config.toml
num_attention_heads = 8
num_key_value_heads = 1
head_dim = 32
vocab_size = 8192
hidden_act = "swiglu"
norm_place = "pre"
norm_eps = 1e-05
tie_word_embeddings = false
parallel_block = false
max_grad_norm = 0.5
schedule = "wsd"
decay_shape = "linear"
batch_tokens = 32768
doc_mask = true
Each number is 128 + 24 x the weight over its row's rms, rounded and kept within 0 to 255. Layers, rows and columns count from 0. Numbers have three digits each. The size before them is the row's rms in percent of the matrix's.

# layer 4 MLP down (transposed), 512x128, rms 0.278, rows 280-316, columns 0-127
098:176139131110166096149134103132111136136106094153173156131116136120089130171150146170170170139130130144135124113100150146117155175137142103090134093169125100154085123086156117066133124113121107132100127095108186181120137129090142145130129132138118119140108112145140102101141160183118115120122138120126093101113107122156148132144161123123120117147164155082138109135104091119126129122142
095:150149131121110123121142116092105117130095142158128070162145135142132176109130133133087092199162114176132202150169084161142135100114137089149121133092146151133124108101123161157131122083135126127117137157121130105118084121108126120136131093101114167172157139161140120106130118149129091146103108133139131156162113135086107138156122116110140123119147096103099103141138144132145142118136
104:135107110154134158101100104128122134145165123135084115131147149110107092138114129127124130108146114110121132134127120113084149143140142164162106102156124120175149124135140133170127068153130092122142111113111103123140091106136096134190130115145148107098127154149146068154072145084134104132144130095114119155119154101135097151102147142132117141163095141119140121147161188084140150183130
098:105129145131135117163106161152073153148122144102167123102111082107136133159141116131110083131127111156152167135152155144134097122117114168115118115110133137119132159125115154162087136143155109171063095125116100139092146146149097119122137155202114116150160075080132108143147129136108158082117164144118130138133110149181120119125115132154116121141095101110109114097129136132131154138115
101:070132093096116127114137097121120070118151136161153165123113094108169122110125137129124115131147104155073127087136101145158109116138135150100111126108148156115128141147159099108159145119101118105109131123145155140100060132171109090110092143100138129138104131160125083144104101158143126146163160135110124139114157087131152116124112154135108156166170151102116102120106119169091118140118
110:162098111082150151122134147172091130091152119115136135105134117185160156125123128098089130129158126122148153084082142138140127109136182145158143142111130086115117149149077109150148170143127131103103135129116092140103179118096112134160071154094128135144115152122125164132129137106126116110137144159083096151115116142095130126099145116125137112136085148091147102139148095126114108098150
107:147152063123140139090126166117144118107132127181116133144100121116145093097162141134120146141099139154122119139145149151105130105122162146131120100116119124161158118102116106170132153111136089137088135104112112142121121118139136139135149139169161135156182155108162149126156106111135173125168093099145071121162111110125141160123117149122077110189101170107098128160111139116111120146155
098:156114132158173141147147123139110132112083093106166124139118119133190146133118159114137129155158138180082106136161081108124152134149112090097118106117125136158140184136097112137145120135126162101136139121135174142145178093121131133157110116109121089096086122139103114104149137152096118119141111156123140129174153130161109123109134134121182135140116094116100105102086162152124127146096
105:115137128145165112121119128113145082153131094135118128123129184136130119144106102122137141154136118095150077105136113157118123148159125143105188107158139120104147189131151139118100092140136155114153086152164135106161146115104135134134097124175094103126118146093136166129153157091144121114095108164123132111115151140140090118114147116166081188142118140143122136112177167131134093160133
107:144134100077130095160094141056156073117124136094131170104149145122106089122122136116140141118155090107149135153115122126159163130123106117105103150127085100147112110137142109074127117131122107133109132104118156133125109160169151106117096111105134130100153129164180149149137152158093123123126108157162123098117109126148128128114145126136094116137123112173133115113159136203108146108101
099:123156085144192096121129133165152152141127155160125135164101120131140089097119102136126153141113155140148116157170109123135104163138133158104115146099139089134147147104121120144107133105155133102092119070128099083157132131162094142118103155160137109141138154113154092113173094121138141140144132142108111085145174096162116146117122145146166169116113137113133118147123126094148154113072
096:115113115141132105146120110155136134167112142103130107133086161137130126152135108163118120141157137099162151155115153126147151101088127095111131087116113164162074149144168124107047177138131123105119083134091174080157145118125085154130143137119143143169122169147111173113171129134155150106140189127149100111161112115127114142143120122118131131127160135141120147118133134141139147112134
095:108104109143122104102158103136148121149084158157140095100165124136130107142130117184102113148152134154086141139174128157155129126134074100117128102124110159167145119138144136147120114106141114124153137118103173149121150152109135122112134108081148107128174122168159135140127117133124142094181149180150104158110127109140149138144099136098104128180162107138090104111139092153135149158087
099:153127086129115098109140133142171101153178126174157136140151120150113088132147120078144134107136188122164161114144141116152141110108103108159104147147102131104077126127098105167084154128105123131127091153133078110106104127122168121114142117147127065126122149170100109163157164128097138148146123103108118112119110143139124164141099141151137135155143085118146121149123149099116122118159
105:167133160136090135091129124143079127134138134122153140105162119134154134155103151114137121167123124134090150099108128129158128132115132093072135128146153176126134155178154102105142133177168149139177126111202148140103140142140132148139161129157098158154095158159144104140147124139108128105088158145123169130131106124176150104135123133123141131122136122126079115117086154156164131143138
094:133117127137133139090102098105123129133169097160098131112088108124132091122121133106111106145167102112106129127116096061112143109104165166116126143108109157175136102119078117143137132132086176094106093154108112114108106133140073096136101121099125102140152139042139110125113121143106121141156122136134135176101111122159113161138114103106151105134144156112146127131133137098146163126121
097:120105145153096154093143153151149153164114139114112112091136166140155125149164128132192130074093115078117146162108141151143163147101171095123143113121078104122132096161144122110136167117160171114103140166152141101152156152151128135104167123129129134151132134126143085107102130135102147107099139133111146152139107164127134131149118151107107111110111166142109161075118158121128151136105
097:145185115147125121133124120147118076148170157124185153141159164181140090130105145145118139115137129112130123144110112191126176139084113155150141096088136120156137119109136131138137115164133124180117164132114098127129157150094154126138138145165137094123116086137163135144128147115094104144119139101123107131112088116145081166149124124111159114117138156130113128115113145089124160105176
090:108118157132081097135123132143105123116100138165151141109078097154163158132155133120169160069097161169124154103075126126138120161139110099155131127083157129128130096087133113119161122153102128105163136134109122118113149102143096110140099126128091104131124098122162108137164107130131119102097138150129155109171119102133108169128122167110183119143134104137122148073132113126130169122131
102:152138175102122132164150144104129101115119135124105125117123088139143116162117137110095135101106115128139079120122130125133143131143141165092064103141113079154139093101140160118116133089070118129120106130086142174154084157173139133151125112112129086142147102117116130129151149148110115124141154113144133073107111126166127149143133115144068143124131094118137148132110139144107069144082
097:128129156143067157142168111104077090142136112134120126112156143117164149101109116091173150111170147127158121089095100159153189133135135139121111121111085086110167133136117133145167102153115105151156118129177101136115130127124169134106132143125128100139132127179149099138137131166108132107122145116104114115116142124117150107115137094113162137168130138116144176105130096139088083133140
107:164121086161133143133115142114123102072112087126179154115129156146101156143121127109134175109144157105163156153127111131185106090158119112113134159106145111097127100097139121123142129120157127104149124166107133147115105166124116108090130125114095164106141110092082102134129157141108147111090112111133147135169148114157150148110085124144120143118087119075105112140176098115148105139128
104:122126114117165108171120138138124134139142146108104088180151125119150084129129146122127137150115096098145131152139137147121105098101144158148118137115148115155130151049146168138090145106105116112161090147129123165101107083137155057116161108079135088144105086122085109107136114124143113137160127099138164131095143112123150162135146119117166120100126136113116147132144087125127098119139
091:146121150152138132163141121188090120122123114151117167105157174114136136113121130118157114118124140089084121103108129141104089100132138117135169108108132134117118116194120128141082116163163119132142135112158119112131107114122100118109103109087164132164138120151160159133107158136124095071121075092128103135118121128187098106129116135166155122102133195133134123121101115132130157133104
097:129152141153127115163112167138098124160123162140098144092083148163132129131161121127125155089133178154091130154132165113080131139149095125149096110098147123131182103134155179105085138142122180121138095126110148144138143143146131146098089118135110153155101145116093150152120129132125166137140118156167146158146150169096152105162138133112109129128155104141117109153152140139138120154179
099:142136103123165154138108163143153164183145143110140164094086116107132150148167157171138112106135175075173105076120117133127132139131141092106115110144105084143103126094107117119143060126120140137136117092131108143125124139143141123101142121121098128124128133137082110109143127119122144137074129126154123069156183103112088147141132114123114099111131132138127130093081135155131131115142
101:130132141159120153110136128156106123086168137081154141122117137157096108153118098153120190184135146149117107125116099157120145169112134134153092089131146115156108129139086138111143147138171136086118115125128141136127127112125143096131140134189138103114125102144095117172112121117143106135194154070129140154122152128154136126112144130109102130106115168150104134094105131146079106174122
103:090138120122193106135129137193128116113120143096117148113129146152181141083110182127157126151141163121107157139107121140144104143126104133144149170151157109107138148123146110160121119132158134177102177135146128131125116177153149127122135137145131187111139181129147151110100148131158135134138146141131112149179128095121096132103150138168163125148159133122109160104109161149148161130130
102:111174122138093121148128135173154153160142106113147153155136056149116136103135140118155099134151111124143146124081112133111156142137171099144091153111094114136106165087123106117116106127131126138121148131132144138155138138093165164162159094134114114129140103170101079085113147119140121160121152186149135142136114134133098168129111111140132141132138113096176134194121112138105155116110
102:149167148118141114110107107080110130138145164117116124151153134132120116168126130141108126121141109116114160117117089175128133162091149104138127132086140127095155102102159185147124110097150084147148164149082160115102137168116141101086155124132105154160147124114118139130167129112149157162158171139144140176139093139158101153136145101105095159147152125158145110131115134152123167087122
105:120123161130153110166131116114177118147108116132161119129122048128079150134091149147113150132135138138136151120140082119148142154145129110118130109118121116127108139136098145100104150145122109160156155145110116141113150116187126141138121181136076092072140126080147075115151155146142154154126146092156094125137132097149088137119154125085124107145138112125162116134130154145126166093119
101:156142146137140089152112126105155143153109135097125136126144158141143095125132152167167112120117112068152123168162140172104113154157081125150100130170120125158138094092131145103135126140108143175088168146152138129137142120130174112138126133182117130071102108088180146117147096153123123142103125155102125149128133130120090102094152142142140169129143160156142106128091121108125119149119
102:162161107142074126085122106116139130147123115132122100129158139104088147137098095154091175145147148175146104148137099150139137142129162098082107118101133127110088133125082126143120115120146125132159118141143118135151090106146102102103144108131152119173154082081132103090112123130129122155147123147105128141114123137105114125088165131147117088136153081193097131129146144169121161123103
108:154156161138137120112132135101118118111165132112172117117152149100131099191148151128128139136141146151131139114110103134143135119117064141103178122090157148074158127135175119110132110091131097128158080136150117100129149155136124117113129126076119104131116132134124143112137077149096101132111141044123133103116145137177171167115125120158124117135103119111114093136114124143092148136135
091:128094127139135119110148144086131140118089119145133113115168155117125129124149167079110136123121121134168098099117107140092132093150148127132143142175122104127109161099126145160119116098152104136117107127098112086139078116163145127117138193127143112115119055091147141121119120154138118075159094106159120145135139142156108141104144194142098146168129116085144134110118115125117086130143
096:098164108114138132108137188129104132119142155095136129116139098110106153123122131104114145150134145136165159126139133135157161129126077132114117172155112123088123116122153105104123113123103129102184100133115118064190119152147142102157167114122154147094118148208116152158110135070135138135144138108119144138119113142096120082159151144126152141125152132108103102132156127104107147140155
103:139117103105110136111137137110169162118140091163100148162150122127130142092161155117193126123150102137127170165098141141128143095131099138110158103124097158128108101124157117150100128124085131178154093119076122167143124094163091117168127124131098146139106146130152085108130095099179121148115148110120123177145122139099130115130129114079138153126137153124126163106155127098139150130158
# layer 4 MLP gate, 512x128, rms 0.314, rows 281-316, columns 0-127
090:118120125163137074114198087105102120095132086159123134118126132176150111092139129083143119154131139081097121137149138123142094127119146071114150100104111133124105167109088137117140132099126135116168114140149162102142158184110129123101114146120144095120086129148133106157141126136139119150120092125098156178133119131149116105153127160160138102162149147137125153125103118143112096167102
108:170142119133140139123136137130096149123100126130097119116125143101136167132101104117157130124146125061118116160124161109139134081145143114127156134151113121097124137125143118127169131141157145144181184102140174103138144101143122146169130126119151157135146133149068065159155102106117154136078144112148127103172136155121138113180117141161133165104134146096175137123118128144155094116109
092:141152131133115124148133133128131089126088143111126096179151176122142188168153167126109116148175141115114139156120108109181150173107124108108106107177136143104137119138157129094141143097143130113123132078128143146090142179105119133116100110140131111135118102089090101143105132077128157138110135085123106153121090157150138120164127140132127103117140153124111183119140097122152159152133
096:113148139173125100120129148114111152064182115141122113134174129129124144146155155140125125103133115150126106118173132108127122118156150103145140121069152126122097137129088098106105105092147141132158131121152059151108168087102169120150120099136098156118149121114176133102063135110107140113147167126123129115150139168137111144163113159124118164121114110093126164113134124130109147115152
108:117127156137170129116087128135130153093116162145108135104131078118117125132108087137150126140145109146112150128147169122114142143163163141140175163144155142115120119146148107088183123156122133120165112088138145115188156132145115126140111095131129142135140111140120076128134166123116131087168131150151146145102124141127111136112163072075118083137088112102163110123159101109103164115160
105:157088136178138119105099109121105160118099169142121126114161120165129114141139144121146136127130113125156094126075160118153138138077082151149130161172130159193149151145088135145106142142172131118114138123136127126154135142123155170123135140165139101140135130139142174176094103108132106098177096157112133104126158159141141141103110126137134131137133102119125131137123162069153095136158
101:122104129138137154116173159107112100114105118108164117145152125102175133122080179102174125132110136142094120147117137145139147137125119097169131099115107172146123166104071129149115122127130153125131138094128147114108141103136152119102142118093121113105118100079120082197117134121125154145149122111110135140158064127136170118159144094180121128121107142115136087160095133119116120101127
094:149143113112147125158096161129134161134096117135158114111106151118113143142111107166164160105157137108141141132091137119132132138159051108110118135148146132163072134148090160122138137117115151113135102126103133112123129104084102090120159169090101099129130119127089109102150117185118126116097109120098156111081116154113148135124106103104117132150131160139113162088119061136097135143142
102:146137156127158098163131118121110185125178119098094134132169107149120129080115124149153095140143113171139128152145128110082095110094096119140149140132108098109097133156150164183118137098135091088126109161115079148127123159137145136128194115145150136120131106123122094127083124115098138157139144112114160150121134150088131142105143099167129162125146142136127176124124167128115145117139
091:110118141154117134130139141120162157153134164109158078162155131150113112163128124184112140116186108158134118162160140134180125112126126161117104115132152146137106131162157120084143099129094153150187099122157127112130141110114114147153121115125112119105176132138157116100121147192111116108148100120183107136130117124120117135166088153160137108128124124115086140138132169119132159178133
090:095111116191154122139147125090121138089105114102114136159106134129130139137118097166125114147160118127113141180160126121091149095147134107132145140126109130178068173137161097148078157122171149150121087127127116115138162126133136152137119113136162094133107082092124122156137120144114126151123133108125120102105155139125130177112075102125127150158155160146106103091118101122100088116129
088:136119139125109145122157170105176113125079138123125072141148151083120133171132136150113116162130136161109105145162131141142148102105124124091167145129094138130139122134118118151125124135154138172140171147103135093134141145075103136108066098093115106094128176083127150126105083113144118077128124129107080136124136109156149087147111124122127133141129106115101079107098141152132122099128
107:102105091177087107147153074162171093130131143122127124130121132131140141130122085076140143114166124106098107168112084101147163140145131138143135161138092098150131154148125158101145130100138122132133112139116154134069115115146121168122115147134140117163113115138149100116099083131089134145141103086133137160136101128075066101129133128146125129111145097137132109120101086111106096136138
112:185149123129139105137164133115102168082150171132136124138177124137133149145131088172083109148143146151109124125137142135141118127129174122094156104107160151116128133109149114104159175138111140120099136144113151132126138146157112174109167135151157163148110112136117134133124127200130115149173161123121132113095145115179160103132148129122116128094161138120091142161124158158093144118086
086:112162130128111120102154139126140105114145104151148134144162149093095122114118142155144137161186171121099149134094106091127133165126138187129142118104078092114136155173129155084107137064101142123099087122146100140154055116118108150106144164117121154126140144118106106093110108119160125143111167116114119133155124126170126119131083134118126097157101143121152126141137155125118139145133
107:135128128139112112127158093142175111138120148137097116125121168131137151162124148139107137126160112133091142139109131163122155095133145126117137161114090100123105115159140114149160145165187136160134138146111153131123133107137131165109118111117079103139138150125120125144125095112094170125102124141120172169157192184146172150101144104119116093130123122086187157165094145153136111118154
088:144111101119111118171138117083127130150166131123147131159123123156133093135122156154111113122125103140128147185090140115137098130096140120129113094179171152153070151121137122099187101157121137094154139152122138103109121101145140071113105132150111141119103128180179128135096114150155098125109143148137134135129099083197124106107132124144105118123116144141147140134163120134105159094134
086:119114129123143122106154139130138128157097136133125095098101181147166113121147112122132150075124149102157151079102147155072098117101117139134148141116135128096168089091142147075107101140095124127133114132089107119124140122137100167091163111127109134157110137192111121099114148125113149135075158148102141112139112104176136155150147108132171125146170102154116160122146154124138107131125
111:136113110112083073165086145151135156092085103129126140152128121120154136134153138105140138150126129130132122119165154160124148099091144127133112160147146158137114120154148131136125127155116109107147104114108106172159157163119194133112141124104125137157108114143174143159114145113141108142135141179133081168138079117109072115143122133164116081125141160132136135166118128093127138110184
106:155113158119121124153153142142106153124115101119114119119136118147077112124141112113096150128145148111127158115120117167112153079129095097081121143110116131130132130175118133153162131112155126159140140118102138144115156180161086059123184110154140138115120107161133124156095114172154152184139100116115146153127131182137123141087165152140133149108177113112109105080115129135137114126112
097:145163113167126117117118149120150129178150143166108150118122136152131111108146114132122143116151113146131126102139137094129084117104133140074119091135155150133114158126094138099102091135162109153110143154128133137107140137137162118161123096135136075171111058154156138153164129134134122159115092128130162127112090167153165138126162083122119117141125123119192101109138185113102107127107
116:103122106156097098132174125084126110119167143168128118105130148102149170108159124108142090106132084152129117138118143131141130148138142070077163131137125129147113137117136087111095124164213143127161102153100121070114118109135105122112120141127145126142134128126132125137155125115122146129151164152141119151153109085174093098146126096134120135138081097152126108110162128147081140125133
095:121090113150117150131115087157140116141159124133084132092127173135152112135150138132120187072124133126086144131142145116149101114087112160118086121148154141103159114114130146062070130133151131128124099120152082147134077105137149116166085083112116125114135100085096162115107166150096142105138123130146131162136144144131124105135145116104125111105098149142150115142103132129129163102144
094:133153164129096103165143170196072107159133157112103145135136104139131135134157157129157136169149110122128137135134152133094118116172176146119139132088120125129154097140165149101089115174140186116109124141135105141106139124140143160143101121123145122139141123143101169109139148167139149124088101111148139166105118142133138126188126127112092103123143110078119145151111104127139091162129
091:126140112122149128093095116150135113131159126177126167135096097102144134133118122144120132085078107115097138092129123096139099138108100108065145128146112124140149114119143148125147080116197114139129137153097126132115161093100098145130123150129088104160151157156125086112145119145123156148099137171143138200137129130151152142101142130151132154138134135155169110119133096144116067118125
093:137160097143127109137141153105123121070113127098143135210127118125097150096134149138160110167138134126151161131152147141162091144122175132114130124115079131156103092149095089138152139137123106169114121133161106146098124148114124138127159112140152156136127130113152135158169134097159072126127135176115106085116106164135123133134107113107098168133140143170111108161102100114099127146141
097:138165120170112135156108096152141132125108124132153153144086114112100148084129118152098117115149131102107124137115137112121172156116112077137147152107100160134132126129137148128170131107102116072144148145127149133099145085093128147112093120090098106128075139169131104118142120144108150103098144152130139182112134164129118144077156166079126100095088099115146115153155148132102140104119
098:123126184086142097176164120136146139128133147125139090149182163124128162134146126119093122131129165098116107126117127155141092149108137101127128128134126140092137099127109176122085177123096103121118143098141135112140122098168141139106063077097087129085114131157088156126175101165132162122100107135116121164157133132160121128154138130138132161120108107109114124103128163133147140112128
093:129123133152201146095183131114133114139093136067144135143142121117109113128130117119150123104143122076102146185116141113136085090137107132132091135111137139164153111104096167129157127109117130108117090086135162100098132117102098115129126106056141137115113165098119089135114123106128118111126107107157101105087160123115120111156128147127093149124123099165117130097165135102126134122144
101:089129115158126132147104151154114135167145130143099085129121175089102105170128126121138125093154122129140133117127113126130105128113146135077107159154137170097183153147103164127177102142139139140097087138157149120104106150112108133144116094137144138129145114155131110111100139171124106108158175107156141141121168131126129149187142172139104115131115155125141111128161140089130182086115
102:124108091148148110101145088147179103131166143156146098143131107130155161128169152138112123157095130104130110108172123086128128142136155144107156147093106116092167120116151103101168128097136132112110150163115088147122129073111119164157086118121140102082145121174133143142130121125107125156153142172141144106105094134159155111145108071090129158111150112124143153106118105122147118118110
093:124142177171111129085145103097119129106140127134135090118096128107121164148131108163111151131124100163148143126142112106121106167141126107120105132181126128162092137126152107129150097095152112183132097102099151165090110114132126124092117107171134134158137114121117109125168148115117087112123179115075147104103107105081144112152159149125111082109148161142122150129101138126091155107145
112:119114151173145171089130146095135135178150130115159086143145098090135123200170121167144155128108129140061136144102103142146174093148115117148134136146154122137122100129158142150121145144115157116116133150124157128159095090135108082116107122145135131130111114143103117143105145132084126135122130137113131142128110079117147151139114118109115145101134085117134126130105073179132179124126
094:115115150097160139104144108101170131187125117158166113121129142124158148102118145158171097180107125144142158152123158152126137136127121162153106158123143106150136113152152144147121146145138141156126143130164113144137107093198120114105116135146105112094131157098094150156125175099090112106112141187144118118187132112143148136101136117102104131173142103109139131159097145131108120150154
096:120110144119152128138102129103139128114160129138123154161152114114192174127111124161129144152117091138127120106135172154133156125117138153111131154130119095172107122108167131114132178114120108130169138124089174087117139092158125069170150126118128120125103106129137149143123127119148131148167110109129124157104113148084158111102171141128137181129130172141133097148144105120106181162172
109:115197130127128132153149145139166139155136100151104136092110135175134126116118113070113153100133129132127128142166135115156123102122103094109127125114180124149157119124087127124130119111127148121154143179189147118131148098077167111112119116145119129140109104158125110123132097153108119165141115143147149152107121118136110112123112102163146151127143099078155166169130125193078150129125
# layer 4 MLP up, 512x128, rms 0.299, rows 281-316, columns 0-127
093:130135148119110108085127147084131139130096154134153117064161121153109118156145094147104114143126115168097184111096131105156119153131138079138172115115153110099106091128119154088128093104095095118134111112161154132125106107135107145126154105151136162158153124105179143163102116153136091155144121151102134138115127134119093109152145118088148126137142127134112086103145125067116101120105
102:184149089137146157133118181148158138086127115157107152103089148115159134104093121152149135144154128109109117173136143099122103113116165088100144140140134105124111112108110131112169098142098129160162187124065143115143153119136138173107124120133135113132137124131145094137122079139140115116112153130129091142108089141146172112132126131125171139153092133113158108154107105177110102120135
095:116124116100090078119107100127093099141103141094163129100150120152094115153115114150114180106119134117154082149171136139125130154116124121146164149116142131097109139102142103111172118152138154166113140163133135104126104164120145158098167086103113123166128149131161184118102140117119137106135106114120146127163126149092101132113118173073155112131161092125153151130156163144097155128140
098:091171174134135124115114146107111081118133076117131175140142074116143139126155085124149111146101101149134088123174072122181076174141137107115136132111175125117144149114132109131117109125169144132125112106120097123123156129112151150094110118139094115126161143116135098157135172110123095128134143145123113102124108123093141160140159084155148139117095116167112131108166128109147130133150
106:139140137155143082123112132113154155111116162155115087097144115109152114101099155121107104167113121163128106134160150128102091131127123104148150134144142132101104131149140172134134110145150090129124104095111130145119100155185104119148168138162119141136130127182166116138112129098114133126156132132107144133128079125123050131162155127142099108157121128101106164134186140128121177087098
102:109142115136101140126170148110097116112117156115154125131165130111141145135110135140155148145085139146122115126132142125113162158101151150107100142130128124159127082128115158123121135158134180153115140126106120145079099146117123130161077091159146137139109136107121153128149112158155123131183108096162055095131151086116160151127091076128113114146093153141154111132082132095097146090102
100:141104166115155162141148173150158120092099127099153131099117142092118156088110153113178114145137120119133084137157122113146171076110098112164189114121139124165137126153090114179160109150116130180135144135150167128165126129121139121097149113148126127150163104070100101144126122121167111158151119121151116131138117155150138124138130134176100102118126098155120113162115125111132135132128
104:111127144128127136156147145131141165125118187151155135131135120133105152152139128102170146106163131184168158134146105084144122120112124115129098120132134160118117118103095138123136162130155136139144112106135153149114135125141123117113147105115161133122135109159135140118159108176102187079107159094132134102167133107159172150128073180074131100134123087122137111138164135100135140136069
109:125142173118078124091111077127120105116129155115112137146090153118117151149108111136159130103119173153134060105162128107167141152149144105164147120093149169124145117134145128099105133135119131142147131081080128116171131142159135168157158130136166104166124130087094126153111150142124122096151088111116136094139093138143112095117138148155109114136118137126072096150145150146123129156139
093:166122153115095151117118090169146119138114105092142076144154119165119084156120154130109113159149105109130123118116146164156151122153117108129096107133121162080129117100141139201138134171170124102131151116156094103147110142121147148128148134113101149132151110140139092116166139094080083119113093102157100175116152123113116134112111076106171116149098133127149125131114127134153128124135
093:127128134150119115136103135119146112085059118128112188131132107110125119072138171127129100130128161175127089079125159174132107122112096133155142124122118081059108125109128123126135114160146110148108171169107142152150134127112135152108120190092103124115176128155163084153102130118154131145121137118112107113123138113129140109162134119143119174152141106118141140140126133133144163125151
088:109126090148163136156131116130070133093144105112096146132144102155104149073102101085167128117139104100132154096113091090132122168159150147158162108160121126141130164104135126121106096086110133119117097104135097134103109135122124138143164137178145130153137106137131115119171208140093161143141132132141135122111130129156148155096158108143115143150127109124160152128144092116098159123135
113:134137111136097091094125101113109125128092114096174110096121134125127121180118151158141116139141125109161161123121141151136125106135165149101141102118080154131080150149164119087126146123117111131143161108109109128106148121080149102128131121104101122131111132082132111083167151120144172154139137108111091093138177120096153129139113110108149110089176161165169134177122133162111106120144
109:166111123127170161135123140096102110100175132111198122092140154124140167160107123135129162148147137142121091123085097119181155156114135147113138090120124108117110131157150147092141152132137119120149134174167145071125178120142120139147144120169128115111124111141130125158125096093129102156121171139115116154140156123147140121147149109124117144148177158113093126122146167142154178138127
095:110130132128091116150137118121145079111157121139127142151135116094089119104123112122119152134167166104136100125093098148093109115105135127131128102148126115061104170150136170105129141080138123097099096164132089120187102131117122101105148148104113128099158126164110151110124133148185132131124158064115080138179111117157108117108094110134132109138126125085141149134137145128151151122131
106:133129109162125124140104152107117180135141146149131171117127118137134127142106148175151129087069166138096145119118136135127078126160118109182113128130121155132098125085138117124150145088128104143139108150146085169106123150125127114112145159124142101141109111151122136139106140171108144119126158098122130148118060089079099133151091123155120147096127123134126110062122113079151105108111
092:176129129108132107163123139147084131135104096164105119121160125129107168119140157136118152104133135150134128125172099109143119124147147110116123126138135136151192116125147116147087140122161184140110121141122126118113106154176113164116132154142170169136125119104110125139118071109097176087138130180080116129096105133083139110160159121112117131171149130133132089123115118173143112140087
078:119144125173113129119152140126152152162123152146148170100098082153156123143126141122158137071140156147141152121133120113118094075134140121156136111120136155119132086104147117136125121132109134136137119149111141157120140103106110119106138110106103132128122121203116148117102157148131146097128159200101144075138161123160082162097129154136178142128156107114109153063136118123108117124107
111:169124102121139128150157182114136124122157112108119148138155131126097133098111156101096138160085146140099134121164103136171098116094136137105144136103132094113091108113113143144155156121165098132103111106050165142112083099118110137127140161167136126119127094151108125164150098104151161128161091127099091102120132118151124161106120125158148096176112140146107114136101132103094138141136
107:074144099144145115133162073053077092122117120125135120161105137094180109171137159126153112127125160119160105102112125132100170144135134131098111116125091115109136137145121112184172119133168152128112129159154135137133123146145124108097123132088106111122149150134129111097119162120105116109125149157117154129144126131110124151111091131089102138161131112063125150137133143134083125109145
100:171087081169138132143166125131135108117135096141168127110145111117114146172114115071146164122126161092135166141128118145124113123103127103090107153138134122124082088138169156173149164136148121095165132113122130160123130174120084092117136151122118108122134144117080138122109161132155119162132099111136122120122146106119122124106113098154120137134098115103073132156142085136165124173104
118:100119120129108077120104108110128090140110130157120104182152126101107094093121108120135124155190185143163145130150119104132147128105123118128118089091124138084134124095107120135134142101118162108155170133127160160147127111177127132135126125100149154089168132154095096127159100131155136135138131148129116094156154114117097157151099164106154078144154112153124141124116115142135085088108
089:166121116124125118118130108137136112146108099166094109104125141122128160143144192097099098140146111150167152131136158110097107128126133135104102134153097123136141107117140130105150144118145184126136104140122113145061096145107147142147082124113092111155145120119083135098149153111136126153129130093071098112133078119144124133142158118148111100184140140096130156132130094142100188086133
089:098133116134078149148115120136185118107151166136184143120089074112138118105157132100131165108140144123108112118130155141142130122101096077126130120154140123071119138146139115150152077156129100149162123147169170136148149146145134148142128148124127096129167136149158140143089114137123158175149120165152131122101090142099118188126135100145174133108150115124136128140109171111129112120115
088:141157166128135105134140103103081103104181159143127164130092095158162098094159112113081165099098092133115118083145123143106120120158094093133114116110131130129111113131128109121127111134114112173134141155125104116130108105159124132125101096150125067135157158129152064125148133136136139115093113151088109158106145135128144137109082113165132152142141121148138134137110112105092091107174
091:123141137124095138101148093075108146154153134125109120111149159119128099146096118141152136077137147132152123118085113138119120124147129108161143104170144086140152122092130174120134120099135121155176103114137131168119106108178132136144114151116125163117162145097095134123122131139093101135114120105103148150108141102173132134155140149191106097167074132090147124121175153168126090140133
101:150103144110105095112127136125115173175124138113155106158130128120154146155136109123127096183136180122171095130132118172117116149157122098121165113099137127099135110135133130158082130160143102108150145118118130153111117137156115135151133134119156130121144116163133119121115129121149159144074094115188094096106121161149135160129116124145101072127133136130126112115101127048141079166134
096:142149110115140109127129104128094095130130121120121134084086125127128158112136104146118143173123110138126148102133107157135158172118105159136142105108165139136155151096125113145145104080131153156097095200128095172128119133114150101114171112126111117159145092119152152195153113109130119096151122119144092089094172147110163134074118111120144150086111113141123119125132132105144096145160
106:145119145106142175138183157155104136117105089122124102137112093139129129102141108099139127140128129092118101145144155103152121107174120147174108137087123145137116158098125132128117169130127165056133125126128145090100083126133139099105116113078123113129107140127125131096121139175121113117126101095149137100083152126118083105093122174123147108084154129139131100147182139117164124138155
111:134149165109113135073130097129143086116133114108130119069115122115091156076086097153124111155083145135127148140186132102142115141098058124172157101164129121122119094101146134156143115111139091106145157123143120137138174121171131117155142134162116154115122137098126117136154100099149118105129139139106132101119137121101135090100117136123132176138111153143109160150154096145133090135132
099:110141114114121110140147114136149127123171107162099103103157126121155117139180140131125125172142103143155102138135115111085146173095120146133146140077098084109161079130142142086170130138131155146127146162133098097091109124103108141129106103135112107115158155099143152098117130097142115111122148163119108086140105090127160139142107108130139091071137075119161111108130093128146108089108
090:100116126139140136164161141094093165103113134150170103112114147118150103078137097128153143115108139144132176111115130127150111144140128125136173110170108120145116138117115132131147135112150109161126148096129142136095163168128167075126109097149138153173148095164138145133163112173108114146132112097073127148079125132138137092130135182137138113134052150116118113103097131132106122137116
109:135157160121150143109138142122115144141160171081087151122124100143090143188151130146132174167079128123106122106098113143125149141141118151135172130126173168136162103121132189118113112138113104128116137146145153152148116073105102151084154117134124125144098148100141136112141144144103117156145084126146133157145110154171151127144086097078155149103149137100125118136143122150153128120122
087:132130112115116141116147143111138142143106148120155131121123173153128110088091156149131105128122149120138165132120164195135129107129138134135108162120120088147151086180179147157163159116139126152131140100143103123103080130163094103119131140129095103093162137114120101121134159086084130165109117189091121150153119132106143163114115136142156139126135126121113096090067125143130113124168
101:142082108142071145135169124146107136099084107143122136107133149154106122124125155101160133093126177113148141107100124143098133116131115085119121110117163135112143136134086141121128127167131124148116095148119120139190146147070106120103134114131125120119130160101120091157129139167123113148110162100124112127136154118183104135151084125154130122149144181100113147140178152133161129071100
107:144160112162105123151100135100155134146176095098135128111107148131101138136130177149137109107144181148147115143183154107142062132162128150119163157131108119125116108097123122144127105155142112137140110169140124118144142095078137101127123131139114135135145129170111131123138127139128154127105125162112158161075122139119114054127120145158159149126105115127116184168113094114100104138092